Part of a small language model's weights: untied embeddings.
Each number is 500 + 50 x the weight over its row's rms, rounded and kept within 0 to 999. Layers, rows and columns count from 0. Numbers have three digits each. The size before them is the row's rms in percent of the matrix's.

# up: layer 7 MLP up, 448x160, rms 0.263, rows 208-263, columns 128-159
# down: layer 7 MLP down (transposed), 448x160, rms 0.248, rows 208-263, columns 128-159
# gate: layer 7 MLP gate, 448x160, rms 0.259, rows 209-264, columns 128-159
up208 098:619586524478516496482521394406501528455526408494584515479491401571522585559513522480517512517575
down208 066:530379506529528466465515568635462551444473524470537526571446565545491500465514380586514457530511
gate209 098:526487513577517506563555445444466476458483433528406507455408470477623501455480449457476494498535
up209 092:546410479535538554505554553369620471543540479529546540491483436526491528558519556507492505555489
down209 099:466538436493403471585467530517450518408538597508382505517529424450560585496471544388582452517442
gate210 093:554496553420549462519490470601505557388457607501605500453526544658500473478510480489530505456518
up210 104:500508500573474479505487431496525490510451506467565522392514489544487606483466547429445467554450
down210 097:448600546554500456556469404454543500456542467597497538517532502466544514503482518546611483461438
gate211 106:508528470502509553548466461498472490500454467484617427393511445531433629467453461496503505372403
up211 102:387541539513512442476498527565539588489487425542548507461528551402539608474503517545483435560453
down211 104:534493514619471354572500478446516495472517513443651503452487635498460523493536485536537571467548
gate212 092:503487500568504508502474438527495511492600530503512521466493513483449414513557451424445450533478
up212 086:566528456523629535454442432408527601531585424495551588473437475508501451485538520524509498506485
down212 077:446622462510535495486432451369505473621393438495522458487508354501564508507467538455479579526491
gate213 107:533423539466426511544563545514512486472454485441490494509471446465524558552471542448533527569515
up213 109:397549399472585474491488507479488422607500528470484481473451545553391474463493412510474412517386
down213 101:552499427440459507567426514421511450510480400447454481414539508536509519544491510505405591473510
gate214 099:409438517498511367422527566555495520604457455465564505521630538515521510477490481487571464571471
up214 092:549496453494550481529454466540488440452522477446469663470447580549436517478554491593483524488458
down214 096:510509465531470394474551506492497488512462541471528509556579524420433596443491515437582480565435
gate215 094:470495509504424461409476514516524476483410605469571510489585498404484489489512612451474482468455
up215 106:393499481496524490437485565591491470497520487515500441594474460447565464488469548553616506567550
down215 084:554577550546482499563505561537486545480489515529509510420505514585513562400586527524521432560365
gate216 104:550508542570513496555530482462514529576486538529449527489532519532512552431495454487627514540453
up216 102:416506568409528534468457528513424425566470545511472546482495465416514536558498557490538584489596
down216 110:438526455492539505460520549461421544505504454526463582588493488523460554570536502527585512449469
gate217 093:528369486560584473534458588467552572543407584438502491477474560430502434483554596399478459469574
up217 097:505550628389493475516508502506560472579533530520483542497514518505540518455480445477462406516563
down217 099:525553553421488516489541459465526596454482481475447510461576501476490560555413456551511469478444
gate218 108:487485506546508496426548410442467465499500485510470511514486499481546563447479553512552362495540
up218 103:524465474577485467422497451507575548558499498546524455412503589572579468511446453561540490474590
down218 113:484567519528488513412560440486543537533511387500520444420516452519565534525554530536555435497449
gate219 102:458551484534524562594438520555418518544605645492494486539452497508567471496572571401541518499456
up219 100:523555592475534508593504507515423542522359513460503568566509469406536531468505486601466491413501
down219 109:562601570433576477482564469444543561538529412511421492441518413534519448536556495572465426573432
gate220 096:547464515483476536499514483482427549533505548464437474503469480469503417530532503401475491507373
up220 099:467592542487588436502483446649559513455505557547508520549513447453589520544433550442552517541382
down220 099:506456533575469433464506495543509520516488470586449566494497536501531455491554614437505520463423
gate221 113:424555452442542563509442495424533550536463495448485536474545515454466456475575549535497502447485
up221 109:508582494500520549476486514561528460429510477520465471539457507435558482641399483496446517552393
down221 105:438577494501523583359559494517460503559533433544442403507542535490592476521539453517470523500460
gate222 110:444424515500483521512406443528493453562467478396444551505449482476458432552442528595477466479544
up222 105:486529533514567520551503541486507587477530423581481502468550476388502484436559492515553507525407
down222 111:545534563459497519422583515540501526475498438462551430507443489492490418467550452479545464509436
gate223 104:507528512564557485500542540536502562506522467484480416518577494456470371560595558506502518456455
up223 103:504585554480574500539557464502482472470565523463506483489496502540453483633478567469534457421494
down223 108:533490494592511443532510546498548453506510482487517485568530458471500521541397480440529495547424
gate224 106:438509467489510524514510599511554550447406555487447576497472532488499461453460514451523542515463
up224 109:551501419512611458460476518536407603484494599569492445415542521512513517474524494585435554443500
down224 109:494538525438495513508422464447642486474615534477509432523552571458447442470440473538581515508486
gate225 094:446436476523427500502466527590516454454479467441537540498538561494414454615559480511453436497479
up225 100:480375518544492496521500458500478586529505409483377499453542538468523532441481528489474593431491
down225 094:463484472417501562472543445499484481543530506422423560482546542568533552552529460512495474559496
gate226 098:480500501478464516545512416479515593447477501613490442554556427553447510588429493423491474491519
up226 096:535444523435441550437522523452546443509480538480496571532396529478453496480507500521481561585494
down226 096:528470455510421549524494474528536539546534522478486471541496485500621347411509514610496521467486
gate227 101:560539532506508556659523477483457542453496470429474433477487526451491509547452476497428509526536
up227 099:547484418500442555545536526560468478500539409448521514522506402482497467509551536504498438457506
down227 106:487518443429523454515514458454401498433526611523466514534541494511390501434482444480469521555466
gate228 110:510439517512500441555449561527443439554453485505533491427561538543416419450555475493538440630580
up228 104:438474462470487472440416595438544515547518474500569528476580469536452484571506424475497557500496
down228 106:592487511539446540417497590581503476368536588412557511439563523459452545534483508467420543554496
gate229 101:558525509607568536453575493546455522490536610537425491523404532528537515598512492509462492520372
up229 100:551524534550585453374566496520534496605482496501474410480382463438457422500524540481609559539492
down229 105:456527485396528556513612449489562442470469494578503459515529507564489455486493448577524466473537
gate230 095:556519556477460468537541558539472458519468516466534468515529510578566569482542601539518461536513
up230 099:504503413520388482473414534505524473532522490446516419551438531514471481474592585519495491407540
down230 092:444502468449400599550523457525510477534551583526522565477450536531534510533552492482508498507487
gate231 094:536501538530536452573573523528473500540519592475454575554528521463490433474598487476527525476460
up231 102:534452543431563466517473558563459546528462540610506518502528515481542516478553470485504576477472
down231 100:509512496427452470481466438457567469363519428436401488530405461547532474572450496460537527476441
gate232 113:451504467541494465474508501522460514484463462449455457526507434566548497429518497502507468507443
up232 103:565442425508477427467501468545465687521469524495515543453425476526534488442547555481533544578540
down232 111:518525465555450517499604484512517469461503504560493393471399523552481579452447550544556455486467
gate233 098:438560383446514456481479552477506443473487520455516552484483399493517499538599401476510509492513
up233 105:441456412525501535553489434489508558566508558532547397486605547540550565464483559493501416486413
down233 101:548537471488514505472530489539549531582415473626582468458488510501440449491456575474406517558477
gate234 075:499436495417538509464564500452505413517533554455541479521626402447496551518491524447533561532452
up234 073:534523511399487512444404401429497479477533506572657438454523503470442506548413488556485621451478
down234 097:507515506530455453478502407490516473493533552535578513568471450448512519522451418465473473527493
gate235 091:533512447534595563460524539398537493488414523512627537494511445465478557571612452521419508445478
up235 101:510513471447482553451469502534571526459552543489527467459416468492525448509496515501457342465443
down235 068:518533509491465509542459419404554448436516493463510492613453478427435505454437474554480562535447
gate236 088:495436456543505589517558560542515458484502479425462557526658593440481372429461507468486420505485
up236 088:505505504464434490461484569450474476489485562522436503459495483491504628518410533552468528560494
down236 086:597518462566522559561546547582484449587484529453420462430561504492483470384515476480457510508551
gate237 103:521447599453412560468555496477437490484494526418449519527434409431449570483515516555466549527552
up237 111:414449519465492496501487454563454490514610500449523546402527517535505462514512511572480551580513
down237 112:462403572493383511444490370542451521519495434506561501467450531505470480526485457570443506586517
gate238 090:504446521516517526562550424464469444496532522515481557535570561505467412475558417394427461478410
up238 098:530443515483537480527500472491498465451466538659450551471386496464532409517461492535435540540530
down238 092:510455490453495520534449596514528601570483532465514548538469530527420515472583527454477456549526
gate239 083:534479444532522381465491549577555475517536460632501465454483491445411481492540426542495511425494
up239 101:405543440462610564580504550556489488506450479534518499475462565513481479508507516471515504543484
down239 074:479577455485448467438520467480589480479490521409489504456512474490519565466440479563619491521582
gate240 099:498500471555500477515545477536515525451460562577508433576411555423468477531424484561545513590427
up240 099:490485441484501531496560488503515446488493516411517466426533496541417511408497435508426506549554
down240 102:495558443497537549550572472515527434502613573455502488472480566452515595480428480462501469509548
gate241 110:540473489445635526474411557414540461557466502516357576538521560542510501435525517555518540526566
up241 101:484459493488413475542519474456540555548540590404482473546485454508375554560514493481458573429461
down241 111:451453415486516519443518490492537543557490527480489450465508480457587503545417476495501459611467
gate242 116:553418505458504472421538556469551535532550455427519488514451526524499508587429529393557484489449
up242 107:566483461513370592485497508457406475569529477497527634431517520408475606433481583582559552434552
down242 114:485386450437502501562411576467528507496563653469470411491545504512528528484534457492418543502488
gate243 091:606469486489404541592528523452523467512450453421503480514535442446470429568518555457498502534484
up243 101:545466406456521523386532476512506488505468575520436451537499544472558516517568505576496542608451
down243 100:464529520493520456445471611520530483495560522514434510532517533524443559545467437559497478480514
gate244 092:470474406526437463518425542500438530476447520510571491521503445469552461452496430586476539455517
up244 093:473491534498480444532478425563516471557509578511550541382538574478549461502449589485484532558513
down244 089:557444447481500487502537517482519407469467369491486487502465466432492482562492556506492369550567
gate245 099:461428506577535563467534499473469463454478481550418473550546542375481503502506490468560475613467
up245 098:414536563545564541519483508534572469471577590529393572581448541469547492566470507490524488540535
down245 105:504538527514492431510439519429455495489452500569480566519480454449479557499533508530398565504504
gate246 112:454582486471535540501451469512318525501487539423526537408587560513548600435533590612496453516516
up246 096:462476589536546581553446482534545454488499502501545525433504520549471453617473482452466467503414
down246 107:457502562522491575510527570574450543507431450476499417582545503439594415483494507505392461515498
gate247 091:522530517473407505473515441438602458512499502487417582481547497560420482451534560423423433519462
up247 091:482460519372512405548502512508510493461510465508538471567594460491527582500452562459606459459515
down247 103:568494463552503442470442522504537490491507488439502468556556468462508561475560499645534566499533
gate248 108:438449498472525459501488508453499535484595461522504479462489543569522445553516507378471468526594
up248 105:538476424415557561501464526416520436487552456585561477485524503504552480507497518523457504483593
down248 107:536415455461614453464507561497556538506552457473503573550463539407467507567515578555477481471495
gate249 104:454574487490514545487616450448486541458504499502424445467520464458543341410537506380383448399541
up249 101:445529497525395443531604483463404489480583530471508468476438461483463441469534451568503446481528
down249 101:451467579478419498420533469505622498617488491510515450474552482552509558432538514477553539510518
gate250 123:535501503540424489562500493465506482519400520443420527406494461463552517478443536513522526512494
up250 110:536486490479455533497491509497483498601528487567531353547469448535534500427406453454451536472515
down250 117:523554627516481492467508534457491525439532577562518439505540509612439489530460555451601527531525
gate251 105:469478411570444553463420413536481498527544626553486441546529517542496563467587480454488560474572
up251 099:482458495504485604453496651497497447426442584523525494432569514532492577548560588472514540470416
down251 113:522563528483520487486414429483526494492437493550406469495473522478450503484472429459455455400472
gate252 096:537422479485549462523460488518570469598474458585463432555537513454564493462422544473419505523485
up252 091:520426509477422488478449510432420526511514488426499465569517489515426473514438368535501512553481
down252 098:465538475512514487495440489505473455507456481471512428468471524467578568468574579461570475428523
gate253 120:492441521465442475484505570542512479467501493516445490380534453531459518488590514494645424509509
up253 103:577555471451494522496574490482439465590361513453537531514533454483327467524444527540507495531425
down253 109:413448492411528564607547557454533452616514472523407565433474488573553491643496463458466572474455
gate254 087:400513476440611486422537532616557539457560465438473558469551471565389376514434487483557581489402
up254 102:481482462570351490458540519488491504579500472427412435520503538538522522482509517484459495458532
down254 098:586594484490550609519426449456510515494469412578636490484496529474565443447496559600544517515443
gate255 108:541521514434496625619498543552419545555572515472515576522476508485454418483482479539525555469432
up255 108:494523550504529453496498468473525460507444569579502438553545497479589541536465510501526442491539
down255 105:545506505545436532481465384569465486403549550578451508514553523466546522513483496492478538503410
gate256 102:503507543580470457612494438407597462531488510497530459479450548536557509550489497473558449582567
up256 097:517491443505503410515453385449456491438460506545515566433570480544508534539538467613482563451488
down256 109:486497385527524450516512567503509426481482560489470453576503528549472434476461446467465502528494
gate257 089:479473480503533555514498495554554474474479494450525423444533635505452592491445528531551520377508
up257 094:571490423603533502438469435587468558398463473535536485414508514507590476564500507408530457586486
down257 104:555480517433500397470504530513467526502461539552516569568508487479527549549512535461495479464498
gate258 112:507482457422454527421457499478486478491567456483472491600405514586409484494475582442556466509501
up258 105:551478453471438424510520426597461467526591496523527574516471381570447486550452520541519512508501
down258 096:500520508430553431519499483529537539483513503459467545524489596463518490540507483500449443505496
gate259 102:471508507456471407510497537442487462533502485428537545499604507556432494599465498502495434505471
up259 098:501408500472495538454606355525533481536511439555529536568409442506595509447631505566509501547594
down259 104:444506554490539510521542500538551514491546527470454593499593456497532563546486502488452448542423
gate260 111:541383443595454558522539604589473496535522533476565440546514537530542424560502600561502538512459
up260 104:577412464498499496523507460424452490477490496441527563495628537459464537540524577527504448497596
down260 110:526419540511501542485492605640505538482577560410509455482428471485416394423423529461451586483549
gate261 093:479531553544548542493537505521549556514441452439460496460534430514504495547591529515572486553574
up261 096:593480409451522503591533422490493476522488450483432511546564529526500517532503467531528405518480
down261 097:530478451530500495534500508418498523467509474545517508528419513588474485496511386428433518559526
gate262 083:488533495571500446515573523513496487519493468428490497453532507518581487402429451580401428467500
up262 087:512544542524483470534533483492526480488444486527490481530460426514505450411398543552403473590486
down262 081:498540476439448403503501439398501537430578513465496490484434381465529551532434479486458513472593
gate263 088:484399490509537577421451551535515573469583474529526427404512465527473497427572431394504481532400
up263 103:493551548547604479506488430507511415563465510507480592482524562494542568523461474499423438438529
down263 079:493417463434542551509485553627484478535454506449460515560479623472447581452483531478490405521514
gate264 111:557552477592540502465490519438600475508555551539518529540436495511459532507528485477437590536435